config.toml
attn_scale = 0.281
learning_rate = 0.00308
beta2 = 0.98
Each number is 500 + 25 x the weight over its row's rms, rounded and kept within 0 to 999. Layers, rows and columns count from 0. Numbers have three digits each. The size before them is the row's rms in percent of the matrix's.

# o: layer 6 attention output (transposed), 192x192, rms 0.0972, rows 28-31,60-63,92-95,124-127,156-159,187-191, columns 0-95
# v: layer 6 attention value, 32x192, rms 0.128, rows 28-31, columns 0-95
# up: layer 6 MLP up, 768x192, rms 0.0846, rows 0-54, columns 0-95
# down: layer 6 MLP down (transposed), 768x192, rms 0.0799, rows 0-53, columns 0-95
o187 110:533516524565546487536515514482502500530514495507484491483487506521503548491514477504550515512479532525481490499530466460548478499510489501475501487511509520505523497514530487521501528469553487471478486503482501503504530524478514474504500510502455455539498484519509503473511487480516480516
v28 095:509514515485498497505488508534478438484481520491445474487500475484523496512510505492496553514501477500446513521474481506502522520522469485470494506500516498498553532507532459544474511495490454427538527522480477509477503483457520520542481532536499481551479481483525467531506539513526496492
o28 082:546516475480515472539475505470507512518534509535520513519517491521467498506486497503494484526460528499561493460554512505492526464495495494536493495473545499522464485500518531477553497460508538540480448484486510520493496519529468490503499484488465527473525490491449552480476445504490475524
o60 088:539484510527532465501525444499500503582501485520518477518513500488556514519432507476478515543505510492511499485507530497530470485522557484504517497497468539534507539491505469488482475462550517505490509508497498508464513508450500535506518514469493501501524451531483482501553466498499488506
o92 098:473495486471491527468464430475485498449513484484484516485488534533522514493489495528450469502563463503491449492437491512475501508523508487482533482507480483510517575542469563488504511505515465511515522488546468510495511506537505469484483481497543505510526493522545473488502534535527520484
o124 082:536479537559501503513515444483508488510477509472527475502482492483531533505470514469484510530518493527489552496489519526480497457531489474521516510511496496522487528486510512505472482465563505507485502498512498515505526507483513487493490458488505483484542461473514462509527477503512515494
o156 108:483496466482488532445473442474494513477515455479484501502516533532509515513487493514448469487532477487492458510454508493478496500491528506477542492496470502515516549521475555492507507495523469502523528487546477468474491499537524494492464487504546528496514494524523500463484539526527542498
o188 109:458487478502489527442468434452495518468529451504502503504507525540508524515509480516469464491543475481493475520457497503474505472502521498487521463487476487499496532516487558480498506504498484512530508489550480475487490506548527494465473481500539500497525502517535501461477532529518557483
v29 113:491478475510513459493513476503500515478498518546554500477494515474494470482496512520526501492502511495524506548525488492530503479490441470539531483467481495492491486499481504493516485501486546498461497527458514520468462493525494534472505501519524495435475513495525552496460519525510509521
o29 107:493517532500470508483488495523511496533472467454498511509521505541508508529494505453456489484496454493497494496434494492492495525455561482497490523521459510492490508485507477518494502517463471512540545488500499488511521507517529482495476529517543474542522513535503463503550480507482507447
o61 104:519484518517478534528511488503530483499516466512537507490493503459519495494441488477484470502520490515477533465461472524482520547529457480462522517506458500466458504525493504495464555531508485536495539472488498502530542530513516459505489442516528468518502516538524456519500524561530505481
o93 110:498468503537526478488517552478473473544495512481511537515483489445513482515460518520513519535470487492465463501516478491525520518505500532514504550481521488511496512492478486497503492513488491436488463489458513499486506471463502490544499465495474506502461482512481507478461496479524482496
o125 104:478493473475515516523499513463543471519549510493518541503507488466535491518471486517465497555499509498489462505494501507521498538540496488474545516483509489490460521519525497475509553526492504478485482473507499470533530508508503465515506494493510474514460499535481492483462516503540496509
o157 110:519478497543551500507534556488477480507484504486475545500479489440489493480452528516534513516461485476486486472498486497517508514497488512504527556464542475503503494488464464511488513516478488408478473517483529500497523504455479493500528480485462521525491459505468500515443494475525454509
o189 115:549485482513548484519538564499490474505488505468464523507485483456496495486451534508518524526440495488491480474490495488525510535484497521498542568469543483510506501490470471511504520515497491416485491504486528504489520499456475492516505488484470516515500455512461497506450491470539438513
v30 102:544528538504548452503541506463534515477490515492511510523504538543531440504513502484501518505512495508464470506515489501522511489507459486472501476494528529524499499530523522511495482462534521496485481541524453484533501483492505496560491492480527505478481467525544500475499468466522486481
o30 109:560510512480476480520498497551496471519491502477498523508475497497496520507451482479550511509468564515505524507551535457459480527453523503515494497504497518517505533477475489531514527514532465512515506454479519533483538509505443510463480480516483499501502462477493499494507485483490433503
o62 109:517484448479525502501561521487532518550494501505525477505510447458549477529412484477467512512469485496535494489505509505526522514530521485488523481513526534512512495503500492475496475497545499473467525483516493478484520547463487521524510524519463468435489489520471523508559521510502472532
o94 093:507506469484469524496519510510514513496548550514484543494470502501500481480510537484473476474523469499504447518495464511484507522520518548452566515508456460440472461479518526485479507492461513528509485515482509490509472466514507473478535516504528451488467505500520478456516524490515499472
o126 095:525460530548502514481525493502519497550550517497516527494505467468521514501473521486465502484463468466476540539518468564492521501526500511508508517491486480468521456466523467495478490467471547451479508501477492494492517487474499488482541535494476444515474503490477503481477514468472502493
o158 102:518517419498478512471525539512509499533549532508463519491477488515490476519510545478463489474486484483504500540496475507511504517494532578457548539496449473465489453470499522481489501500471497541517492502469502485484458464492503516480528524516512463488484508491498492456497527496478501491
o190 110:470505449521480525463509512490507510517545532524489518505475467516484478512516527480462481491509468457514510538497455527486498500518535540464512521494441471451476456456505525488483494513429503538528478501482508492487466459509506508451537513519508451514487537476504495484485525481484524479
v31 103:521480504534522469506505468452507533460498505461502528525473533538519482522507511486507491505496496510531478491508508520504507501498472494559507505507489503509488492477493519477485475477508539537476493574513544507516486513544514486506499516488559496448514509544516562459482452454500502477
o31 101:564512531439486485532511511536530471522482493490487473510501511531528504502512491506532533498493550477474475496519521445502475502435520499487510511500483529530525554497474507523505499521543444492528543470518469505476540522468474520474510476502486493498509457481505463549514507507488440511
o63 092:531471478449550492527522545506531511527490486493503498457527499470523481509446486502477476488496521510470486482490516519539532510472477521507533534497504534536514513509461508496496483496540499503458524459523493484494520538487537529533516510529508535460511493548481516507505548497495501499
o95 105:493511495508502511534494558513485527529508540527488508485475496493484471499541527487515495495499491491506485519497454509535507505519531557479508549504462450436484480477520504464497500481439500521474478535474508488513483481498533472500544544486483493508493531503509503501495505509520528470
o127 088:452469532486528505475466551514490501517525491508495544479543518460455501469522505498466502515479481515502515532491483525534509508495499527507487528496482482470510494468512479512518504510432548465486494498497495468507525484478560486479521581503492495540508502514517504504455522454498547471
o159 107:518529471528509501531505580524478504551522518514465503476480481496480464543551536478505503484475507492499502524503459518555501506493540583508508573508469465476507467470514506481494497488470476535487485515477506481503474494469522515505546549487481508515495517502468509480477493511487519489
o191 108:467517486539508505526490560508477506536532530524470504498483467500478463527550522478504515506486482480508506531509439534535493499515549549502473563510465457459489473461525505490487491509439482535504469515490518487508478472489526502489547541485477500536496553481480505498458495490489535479
up0 046:538510476526485505545486545499539470512503520512477472515509482498472508483486526542514515468482475463485516509523545541489468534451512511497547492489553483537470501516503512499491517489548523485537488517464483483479481452494491541489494484490511565478518493484489536509525526521475467482
down0 046:470469509460522462471483506495506473488538512468530540515486489541519490559483489483490528505537481530497483492517491505508502487548461481485478468503495508452477489510528466513466494484484525505521502514532478488514492484504520465492506533486486423501475499479523530508496522475477526503
up1 027:521496455518469474540520497499502442518507531529491446510492465501471475480463506517495511491467485522514487513556512523490477556490503488488512515491517499532483541518515500528451523516511500525491465471472533526487498470521462508513525510513512525470488534505532489511535527500479472483
down1 023:553494532486504484529530504559539477510497473514477489477514506470489505491525496455515515483517544535505473509464482482491481508482493522499495505468523503491512543478538469493528529523513534497501526520511496489462532535520503496537472496475508478491488488525470526539532508477549486501
up2 018:539474474514516502488486508458487493514557515530441476495500487488520503459476483544522510444496446466508505508523514524480472520467472489474489538495501489528498519511522531484468530514533509511520487513497505509509511476533478535479464507534508518491517512495525511520505550515481439458
down2 014:521489476464484553518518544500475491477517496531518473520483494468505492481548465491522504447482441491484526461518520517521533517479499518478533535480471479521470524518479544468528491520471535485475487523487473509495481527518486480467498475495514469542523492526495508476491517477482481537
up3 123:496511504521507495510505478527498501498505512508467484494522501529490502541486491583499523496483478466498503511490497492501496535509538476498528487523509568546529548485534493489491557472549573510511502493548524481508500467499491549458477519502507499522517519511478495505500484460554488464
down3 123:500527502490484480489506510495500469516465515497491518504495462506495504493537484437485482490475471492497503543495445518527496485528502487542475510502492468509459443497491474514502450482487533486479508525514514500536473500448532509517522525498476501487517495535497499467462517526466561480
up4 179:507485464504520477516502512475471494479514518493503502514518454523510492503449545510496480502515482508516481526479488538500480523491551533493488465457485477513495562498475527466519501504477544502561532504494469503526538508505480506498501519496496483520498525479509515485515494491509477478
down4 180:490517464550513486497443497534491493508504488463519504531486484505496531469520469506516544519480518481534507490570511509478514483514519505519520490476527464446474444484512498500499467535531510506525486505515522533494490509534528498489523510530522480492484494499493512492429472489446520487
up5 032:551519467516519483524497513506526522524540516496480453513484464534514531471430512555534488477469500466501504511521530529470469508516478515494496508487509525551498496523504546500460514565529529499488484478513511520506496507516462539491517511518524511529488518506533528545533565525467430492
down5 031:480495499513523473518515477548463512550500467501514498497521502522544499524523456463532469517468493501498513501484483520528510482505487545473512525514537473513553505518505499504467475496520542535454500468482478501498546491470481495500525551468495521554497471488515504540533533520526476476
up6 026:530463471513495500514542495501469470527506511519486459493473475492480500467451493560497498472475485432508536520520524541482452520489527514507496538475502526526535532504518523515475523522512506508500481501479492531490465513532470524462508494463493532480538540493515511526537536547501444466
down6 020:490516491540499482525499533519499492542539519476488529519477504548515540500470481501518502513531471484544489447539552500502503482474512528515509458527463529506530525528530471508503494487507489515499529536510508497537503471513498510535527523471446508508532491544527482486481490483515523529
up7 056:558530554523477454531543502526515486490515513500508480535461503529519527442516530524496522509515504444479463484525491511548473531458465493461474493477487536498493560501490459490484518499487524499504518533527478466502473520544506504552490534526500499539525481504470520541518502482499477494
down7 055:475542550482487512464527481507484507502483516451473508513543502516553479521502504466441523497562520509519548468506470483502500483527520522491490480493513459441483524484524473485518479512479487487530514515502505490479493499513522462535466548511503475519517531503471465523479547482533537522
up8 165:551528496558538452503498531539482478531510494522481508472514486544482454474490507518507550433508497527467516519506535519475493489472504500461502519501489484495436476497485486536487503536552494512476480511423464506468539478533480526493512518484530497519466490495503540486491511500497464506
down8 167:474525516533552467492559494567491525533478488467531473517502543501482510470527519459487481494492498527509521505519522536500477469492506510513499472504531490431488434521476524491499458502518480509485491522507510473501527545490493481504493515489513495498453483472499522529499495474494483508
up9 174:495508452517516475515490513515469488510502510569511457493534550538507499490461507527498499517494511475439484522472513572487503511510538507473485506536497517514509548480488498481514469497502545510499476519492511499519473448499442510515475485478485517506506520504488499513528491470489466486
down9 165:521439461526501490481473518477477497451527505476481489505491508522497520491525508499470485482497452491487480496462528495532519487488499518459510518535458491518487497579538503488507510473531534517521493528520482482510548519514510485508506503481520508476482523511503496506527494527512466555
up10 020:491508468500468509539484536483523502508517509535498478493494486504489464466464527566518471467465466474475493543528554534493454553490456510484499528489531537530531527531486526509482495528489511510489497482521460557508490452523486525502519497502473517491513502488544493478514522512494465483
down10 019:512518511527506489463482466555488478531503451521479505501550520466529461496539490514521442490575521497494481529497464515476521483448466506504548523502494499547533522508479493510507471515471484542457515485515455496483485504499527534452500453534542523482464521502464515519500493478486512535
up11 033:548451510506483463525503522490514507503495521512467457505487483502499525465466495559512496511467480465492500516543527538456458537477488493482517549466502478515511544530519542515526542549516497535494503510491495496491501480533468505488498496469492549499516499490535541522510500516485452473
down11 032:531534522494486537479509504506528458513485553476506488486539539512497520496540518507554513466487510529520515483491508507515457514506513509536494476499486491496452461503525486501550521516517512491531492509485501501494513534464496501497485475493476509491441490466533507561515525536475483491
up12 021:535498482508481498541518524506464522537557495521481509464461467500474502502462520543507470492508479503486508522518532540493481557473489524503524501473496524524533529518498517524487517526527536524497457463471477510479475482526457519481531506480550550508500511505530517503508536516522463481
down12 013:503463478561531529483508506482505483468513452509537476536511530489467550479510502494514524506477585503483490501482487458539505515507483491459512512464551483492544442533502498503534490481508502462500465470514484501496501505500503474504464535492499485514513470522466487523485447523497499493
up13 147:539490457511489527518461491501469505516501528521473497558489526444508466491515452496521484527490495506465505495466492536447508473479500478483476549496517467520504521543493534532530504488513452533472474492491491495514533510494507509505504506504488443524473494514544499477530515515513492497
down13 158:555473472547484502498480493482518478531478547479470481510543445504534526528560511483496521490496489450494489502525512485529517467466463519514531458532514499476509471505514467501488484490518514477520509500489469496490453508514460540517506495473520491474486514488528516550486489501513500509
up14 142:508498534512502544534497473532528500473501539526485489538499518545532506488489538499512504488518518458470511541506489566487478533475514484503482513512546520529507519488503506526460460522502514560516481496525486493476520509495472521480486497515538484526491525474476523524498504496469450510
down14 153:521450486483501473497486489527491417514458484487556538546522491516533453511507481490492485520500505505499487508510509511503524509471513513524472484530460476509469549478518462562497504503548474475524507520499534506480472521504532481530501522516499498477536467531480481498530501492501549470
up15 196:567526470473481483485543517483527478509494523492529448469529468485491473499456519519494502465493496502491477558555512479526483516471471526508514489506460536503480508511534482507476509531497550472519468541465504474443493489510504523507568521492455467528505480470491529516467524494516458499
down15 192:539532521487495436527505461498468519477496516493541465485470506459477513532496464514507485465521478483523523544495462481500517492463500507484487535482505493524485511560498485513494525466516466473528504552498489475487504511466485504555504522484552466490498514483518522516523462486509467510
up16 118:534463499538505471551516501489517497563540453496519451514491514524498465465496485511512482467505510505485462554482520500513484524464441485518470521494541504502481528504512552531494524502492484519514507480539468534483483495548490481515511516503499488489494489497511529488472543483454482520
down16 115:522526469544481507480461535518450522518567487523544548476530520482518498520529511554511502511512499479511492472470487484488484514489471489510522474495533492533540516488482475511505480450507477491491507537484515484518497489478530515489519536469504499530496524525482516489487487535518533510
up17 162:499493431499450503512538499467515484491532523539523469496485496518496529508485519526517535510487492503527516495501528484472492538477466522517493520483503529534555492493503486529463501516508543525515515483509501497522524525501480509525502493474510506490534472513521476462474498495481458488
down17 164:457507505498494486544490531509480478438510496486534532469490462500471525532503459568488479497532504522525508493472500481497495473514491475519489493500474514485539543526505495479502462468532463451510524495522511520509534499497497483428460505492471467507473505517478500473462490520486510466
up18 042:527486494500455523544510501500531521525530529559477457517489467516475504483484507562481491454485486485498498499521553506474473544459466502492516510491504517565491553527499530493492543504517501498535478488478518507505518454518455526502533533479493491491517500503548501514551497512494441450
down18 037:532503519504549505506495508502529501498524510509477479532477534500452503486489519532469463477486489500512489522505552511506491528507533492468482521517489503481497501451481533475461534485517504480491440532524479505515517530521501501498516482496519502496519537493510482470496488499485520528
up19 187:509530461512520461497489509508478533503526520512491511477517509500514479505476476506471474521501478499504492480484507534480494532460529483518500479450484565494468587491473499530474498541502485513491503509480497548492473482546476544452523508511507475465545519505485513505517505475515486511
down19 188:511465491478536529511509532448484509529462481510462459501492520518525483503504528500494517498483525527525518515490508451532529481549519536497474470478499449525471502497502470499515495494518501506494470520521525480508485481477505422551480544503464502521496470489505510489511506519515474481
up20 061:549476532504499528557524529503525511521527556543501461521433458493474502456460513550533498488499481459480492521508540505475452520465484489495502512484506492524505532540521540519482534541492517478500472538492482534466493443531450538495514512474494497528516501506542520534510519509498443460
down20 057:502565444498517498475509471508476479520521488495495499503455485482529476506517483501479521501527497532527468493552467560487510481496501507465494502465498494478460436481493491470495534491509477541492497535465484484518440454500529508495543484480461504531488501510480478449481481514463530502
up21 175:540494490510478498505482502443469523510503493478509442459497497517506477487465526503524458497491454509491495511487492518532511569516495504535484505443543536495517537483484552522473510522475492507521503457507538571496518476502472471489470501503531490465499501535526492514546525522487482510
down21 174:450497489521488479507532471522496523532510469522536524545497505530551515548465502503519496485531497512483465501468505466494502500514500507528538518484509466483515527492530467519446477497490480536450496507509453452502514490502485463483488493505533498511487530479502459511526482458456511516
up22 153:549514464508504494523507540485486490511566549508461495518454504505517538496477540490518553506491504488529492483469527517461515566467462513482479550523503489513496503504540469490437519498499449471514506508491479468495514521488496521523569502485488503505501532491515516482482492480474468503
down22 162:459491516472523470500473473531473530477501486489499545480505527478461533494500504526502477488482524513526509507486490466470474480456505456505499507501489521515483535474503518534531525483482520507501510524576521479500501512501511502509493502518493438528481493495503485518507465507503480532
up23 162:519512450503494463520466518501510488510502465527461502511512506529506523528491505528518475464485461509483471515473499500504525539463501529510471599487515540491480527513505541522514520493515553548532516464503492513537487477505462509463501504471480506514493488503487512522487506522518473488
down23 153:522501508496511494460517462528509483515492506522502469518487461517529511508498498466506482491523482499527448518474554510474484500423477483518481515502520511509510515532563523509507474465526540506557540498527533499510480515515502520467512499509535433510467533489513443523506518507489457524
up24 166:524528493487484467503556497478496504518565519491475522532482486469539511484488513511473464508496477482508523510583489500471516518482482467516496518500537471507502480483527511554467500539531464476523541498483497499466510516525477516479520494520524550486521533489483518478485481518441479518
down24 166:503507544496494517508502526514551546493518467541495519507507512494508528489507500503497483520515477506494504526486491500491514454510498508511504514492524516483491449514534502518473515507478498500462516517509518534467509480515518482518482504533471529445469504510509497476537516478499492552
up25 036:541488476498486525536505510475465475513516532516452456502501472492478487459442514517523512450469494486488498503519534521521503548485503501463493484473488462530474498512497528516471532523540488538514467486458506532462504489510462532507502515476458523471494512493516526500533507507526444502
down25 038:434480502491515509508532467501510453457473499533509550468508490508514511491464543470499502505487487485539506501495447510475477488516524499504523493463503514504479481506534473537433506507470454499479506501519524504483513512521488481476510529482503525482495506506467503508527481497518503500
up26 029:531464500514514507528509480497536482532507528503494459487472489537495526503456468548515551456448509473430463497535522502490487524482487476469496498487505487529507507502518515512467529504520500545505508492523496479500478517514487548486532475528508532477482501478527525500508511530513461476
down26 027:519519473443482509481553472541494486506490468491445475501517482473510462488518476478483480467509462499505523483500488504504465559495507501491482521492481507500494497479516499516446532530517477482507487516525529477508544506461500474473494527523528483501501494540521493519479518522514493480
up27 059:545470487517472496533514532466518469491503525546475477508475456546497487461463500526513527485468493454523483501521519524508449520493488503503464526477526558543530524541490551500486528507492483519531477515470492538484498501532466518459501513488506508496494516503500507502552540493515455479
down27 063:507503529478480556512478509481484533495520521522490494540494526471482488512499512454492510547462505497491537470493509495496487481500518473526455480528558476462505528526462513478483496475507525529498461511504477520485508478492513517490494499468504510489468533472505525534504544506488501557
up28 035:538496494543490506506512538501500485477494518523461479463470472519496465503479494549543496486469480473513511503551527536501472536501491507461524553508517493526477521505513515482485509508517485485526498498477494518509477512528473532500523553476496521493512510505509524505512501534508441476
down28 030:482508519493548482524480543459512474516474472499529523481491487489468480471514478496473534510451453489503466477486529523531476486498453492519460512527523485529528518522469476494521495523478509458535510497480486483490501514499503542528505498492474524491504461493517564505488551489523480462
up29 150:502502502504501547489542505502550514492519475474508453502498423514510504461480523518515506528486486476502515521482456515458504539503523500469470555471497532506452509532470511483484495540479524499506511477520512522496501496481442484491499526479473491481502541513483525495490475540469482481
down29 176:524519497493514468523564487510443487481503497508495486523523503485461510477505479519445494484503526537515533475497488501477489469483505510482472504505519496504498510513509522535522467467524495486548543484498521513467506510476472463470507486488491496485510489484495553469485462508476563522
up30 029:532480493525479508544499480483519486518525504529474515504478487528494512458460503543521493462440473466498473494512512530508450510454494505462516474499523523535489530523504511512472545550487528544508495512466516535489475508505453524481545514496507528507494523508516504489518535484479446486
down30 028:437486563507491538460502453541527526484517496493478513499516535501490510534511539476514495495467523507458482519462482510471470441519533502502484488496539489450512540483534493512483471534477522550507502509524510498484514538508512471477470519560528472512479525475499512514468526466511535501
up31 022:525487495466481485527483504510507501529559509551455451517469495505485515492461520553507524487474497461491485506534543519510460520464487491483518534502483541539500506507533549515464510450541516494551470513501483531477497502505465516460535530500505498477493527480504479520506545523528429481
down31 022:497487466523504493488462505527445509460477525479502482484517505555487523477469501492512521501485500573482467525540470486496554527525459455495490492503498486503460492492543524507486541514487517487522506551526495465507470467503550469521490509541513526458439528486494472458491481463542512514
up32 023:536499490538495495551481502483515494531531507551464509536473509513482524477460484542517478499466479470465500528530528519494467526470494514502526502441506496532471513506500526512488562503506513533509465527482484493484499477500459535493546513478521533509515526478520504532570562542492444481
down32 023:457503502502490486481475540446499506470498511510521528444468493500504514518484521511447470516545469515475522481513487489518464465528462535489475461489493522530492495507506531499512456480452486520484520501531530518519470432453492489491485497479524515532452498462534512482514545506507500483
up33 044:543538493502485516525497501478511500503508523540441526492529466499498490502473490537494522454506476432470517519551558533500494532495530525503495492489505522510493488519529534519465535484489494515514519496486491502506468506532472541509467492491526536510501519465519531528525527517531415470
down33 041:475493510463522512483482518500485510506541515501510526528531517477461517561522542441472514528507515520474537497464472478478541493522476533510488513486513463525473550506489472506479503509498480460518531508464461523514540466520548501512477537430514483506522544466515476494539465487465515463
up34 167:509453457503453487545455526469513506516488489565490474537472528500524520525488456524533513492491501509509497543497508508534517528520474430533468509464535499505496477499515509502514513474488469474517451465522503563532480478497481506497494506508512517459546481463474540493536495543490485497
down34 165:460529481493499479550517499515466511490521493510562501528481564432511487498502491485538486487486471499480467479491504464481501496478495495531557478525501517511537518482502548496476512478498436534483538507503454504485514514511492491502490478494482483524465512513524509470479536513536531469
up35 039:542525495482492464511500533519479463494542507540476485491490453514499474491455474537519495482488434485501502538518547532508442549477494499489462524503499527531489541566508570482518562496503537527497467514519478476506505428492485526474505521490493513518472500477484505542531511509512457467
down35 040:462533506500514479504475499497489494525507538488514524454475512460449499474451511507486498544536520534507496498494476489486536517504509495509466483493542481506497500506464476480507500519552537500490496478496519485488508481509484454471502458546531494480496512487515539497457470518527517533
up36 016:532494487522495480534508506491522499521487562517464482514512489481486498447460539549530517457462482451507484533528509542443472537498483505487536517471481520538502530528500517497502531507526523515510472522472520505455519504517471525493507510507507509502527527506492497521521540505494479467
down36 015:520488556484483565495554500497495538490490485530525521463514539499488448500516511481484477517501523524466487509494480521532512463499501503490490531502468537505529515521497563466542495526511531456498494481523503485530453503474502469538474455478502509524462491478520505462544496469523527483
up37 160:492520500492534501498468470447480483478539529466473516480459512508508468465477460517496515536464496528509514531520483528484533526512509469468477534500494483488505545538489510527489491470533506526504495477536478485509520530522469511475551520494488519506520543485475540549489489537472491498
down37 161:367496489527510490514513491493520501501500514511504508500497503502520510470531477470532472518497491505505498517513522504513494496579479485516538487522526503510483529518522502524522505485523473488541510437529515517516497486486479509466528500485466477506528481500462510515530470482479547434
up38 045:574493484510505507546460484508508512503535496530468463493458479512507484484463507538542472453472475479492485539527527534459492509473477494482505546483499562524498550505512522474473530507539511523486523506474480523487499507496475534511524524507484538502466523500514558515509521553463455501
down38 040:456531499504490515469478494483492506547448495506543485516513530479515508472524519503493495478499521504523483540473512505474497464542467539474516500512444516530486550487496484519532520486448502531528485455453528516539501498521529503500480536508505496507541468490513520469532477495522522490
up39 167:493453463494476484509508537454500464498521561477506493462486489504467486429485446542491541454498478482477498484493497556515503535508483532462481502499499476496462503526514560532508540510521531553520490534503526516463517485500479508512506527502488501478524512481517531468494505471445504507
down39 169:451562470499558474490465476474516522461517521532538449495500540493479498511541513454536505487483470477543493450478522523489516526494495526533511475464463503478480496443482493515514492467529500524498475541532505471487492504482499508507470523511491423481499498488487481516473471515514528491
up40 027:551482507507463486545534518512500480517530523515449469521498464502513497512452496554504503479456462472472497538516517530484490510449472478499511543527490540535513488525477533491525498497505496475507472488445504529467514498522488547481501524517525535481489509493538531516514534530496445528
down40 024:514484519489521445492465477493464465472477465508483492468482550545489528476488493538520534459481543514476498532544519468539466522510497494535483491514512534493534491510523541527523502464519492527494490478522551489500461465487507490553530517481510532496467508488494514523503493509520489494
up41 093:487526486488499509521492480483493501474520475513483459493519438549516441461495539553502536477517460477438530545510513531480506511498507509511488485511523529487498489495520522501514506491481540512463471520519477446508508458504481529478497488501502500504460514465461513531498535489530485490
down41 088:494518488483528479478458489511473458523498507482507483463495502485529530491556497489492482452513483508522454474528492486512506497492478479560514458512498501538505517497549464516509476512506494478486490459480506445466473524511532553478555475531512506521517531502497487529484505536499502523
up42 033:533480484522509529528533504469472516510533540553462511484501484511489500473444499544491482491445489463492514488528526524498498515468465485474485486475516535535479489550489530509462529507517470511495479511469534528464495454515458535515508517496516507500483509495503528516500557514515451477
down42 034:542529451487557495517480512507443483444470488526519503468493501452541486490488518541473476469522512490525470529515524444488552518518514472490517551469509536494461487487531466506514470499517534520477496487512520497506495489533526541504507482521440493514554484472506503527540489474514499519
up43 053:533487470510487490531496523489495519527528497535491461517448491463539488490436483550512507501451473482527493512537537535469482514478470507493515536514498496556506513503474494498461554565524469515519490505491528504497463470519491543502515494523501492486506550455549520508519525550471419465
down43 053:537477517499490515496532508522508519487483483499434514500535517496503503525524484476452522528500543487489559482504501524485495483508533517498511484518469531487485540490491509484530468526529528536475484511434519501506507483499470514502494500481548493557515482518518476485522426474470520518
up44 019:526467503494505470504505514489466517516573530527504471531457468482500506494480488542507490482463473499486518509533522531483460524498490502488510521487510518527482504525527506513479535528520499489514474544457469510482487462515477518483547516509496531503503539480533543526518530506471438478
down44 015:515507511495512474498477477540467500523486465553453532468476511491517506483556525510524472514465498508518494447540506475532510471452499505538509546456445522521477502495537473509501478515532506525501519436503484533480457493473498563472522508480498539486497505511486509508514483498508477552
up45 037:543500476523485514528501517495552506520550501519488436513502484506500490483483447548510519472441475474514475489518539552503485534489475517490488486476515516512530528509504533495497539543483506507554467510483489500497513501534486547470541504467490508474528550469511501540521519535523457489
down45 031:526471504524502490526490531517478515512538494494485483444480527513476511529466515509545510464482540488544498518462482482511488517516528513555471466505511525488549516485520536526513530463543452491462499480513516493526485508548512499534516465476481490538458446537458496536515537505496497479
up46 171:496509473505487481519483555476487463517499533544542492502517498483521516498468526519483532492495490501483491488475523508476510526487486520502514501443525496496526536489494501498484496453510477508526524501479515536542451458506465527482527487507474471498516476485521503491490464499537483486
down46 172:477494506525491498520458481498498476518438488516481522492499519537530510457491496486499498503454511518492575495465516486514520472458525491482501516490481495509483499535498508533517469517494550500465527514521528513525499464521507447461508471490502522508554522523490523474504526524476470498
up47 032:518494516495496497535504516486524499521542517522455492522512480510459497492477492557506511486481454487503497519526507479459481525462464493500524523482484555524477472490530565520490538521503501513506520544490516518467492493529459546519538513517501504485519493514520531534501538534499438481
down47 027:514488538476539505469498465510457519503470497466571462470529539468497498483504468482463496488469536504472502492491505497532509504537474439482558502513537531467527434468498530498536481482516512464482513506533498486505527520501506497530485502534527445485524456514507493454510503480541469540
up48 027:524498490535471489532503480459518478538553516527454462520461469526517516496448471532490533484448495499503518523526537547484495511502488463526451549472529487501525508520527503534478543533496486483498504535514533503461502491527479510538525500469491500475511553493537536486513517518492443485
down48 023:498505466478492551466531507511490508454526530499468467485471506527493515504469514535463526545499540466467484537540489489500516497546484490465489501502499530494498539515503487520471454482461496500505516457462469468458460478457528506524501539469472495540512520507525484507504462506476496478
up49 155:485484474463494474525478484522508490544527494568523502546491496474524457502500486513524482504512478518492474477505501537467496519476513478498494539492482525506497517524469541504491509472479478529520497534493495555512525499537496532486528476527479465495501509447500506502524494545568494482
down49 153:494469539514462498462519469475533496493493483493460527467506478527514511503552522516475510490516522510533497501478509510517464513465536521508513506496460509527558507473470454500492486523509501477496503531477522498449507517486508494485483518497497526463523504514523484528513526504498535489
up50 029:517485471513487462516512522510546512515535500517474448513490460490517493484446499553537501508493490489489502503499508508526502527477517495509528523462502487536471523521513526468504554517507519474488501479496467495462501465519453555471499503508521525492492509482522506484508553529497465463
down50 023:536471461462518484522478522543512475483518512477522528512472519479476480532466525526469518521473528477520477523517523520470517531518529488538528520479513517488471465480447525525482529471478521475517485472525523530478477481525523472526481519484492492476472526487469534469479473506523460491
up51 022:529490493493481483563488502464501472504535509571493464501483479511460495467469501536543529478455487501501510509515539529508499521493452490499507536452506497552494514531525496518489528515527527481521486511484511507482485489532481532500520513500497513488505537488502540481504534520487466503
down51 019:459512510484496488439508484485510498498493474494506508504484491474510512489579486480492478496511581505521518508528476538462511449508523509493509483487522486444539486469457513485531514507478479473459476495499505521490493480473528522526490496483463493489545536491498503518524475508525528471
up52 040:539473500506500499531498518460506525500547513499487471509470487516502509514475480527511515456463485463526508513539551516468484514454488497490484527508512516547507504525505512557491518518500473511501516500483503525477494483514473548481543542488517516500514504498491534519512534517527440482
down52 035:452531449537483492480505484478517546455546527484494515493478510497533481483434553537519473529526514494523491516499490511445504523544498501537526475514524505463534479560477487468479529511504465483500539480535480486533485504525469458458493508484515475475489520522507520492516489487522493493
up53 024:530486497535471480521476504484469504506552535529499467532501466505515478499451495558494452505492466460473510518535508548486477520497473532503517521456508497542528530502494531503487552516530516517494480510489514514500523475548474558506536542522507499489504512496533508497531519513495451489
down53 027:475531472482531461513539480511482501510522519477533515472463507499504543501539500496533507482511526529510532506461511513563472485503528517464494482537496492542517453501472512509512478496517467498420482532501521530541512482468502469506468474522494497449505484486497468520508491463497523457
up54 159:513472528518495501532548528460498524518548499521507509523513485536524521518476482510571515493520491480501505490484530503487490539496507456476463501454511509515482483533553507504482501548546481518506500533493498484499538536486417514486523488497489525525506523482508495485496487485438473518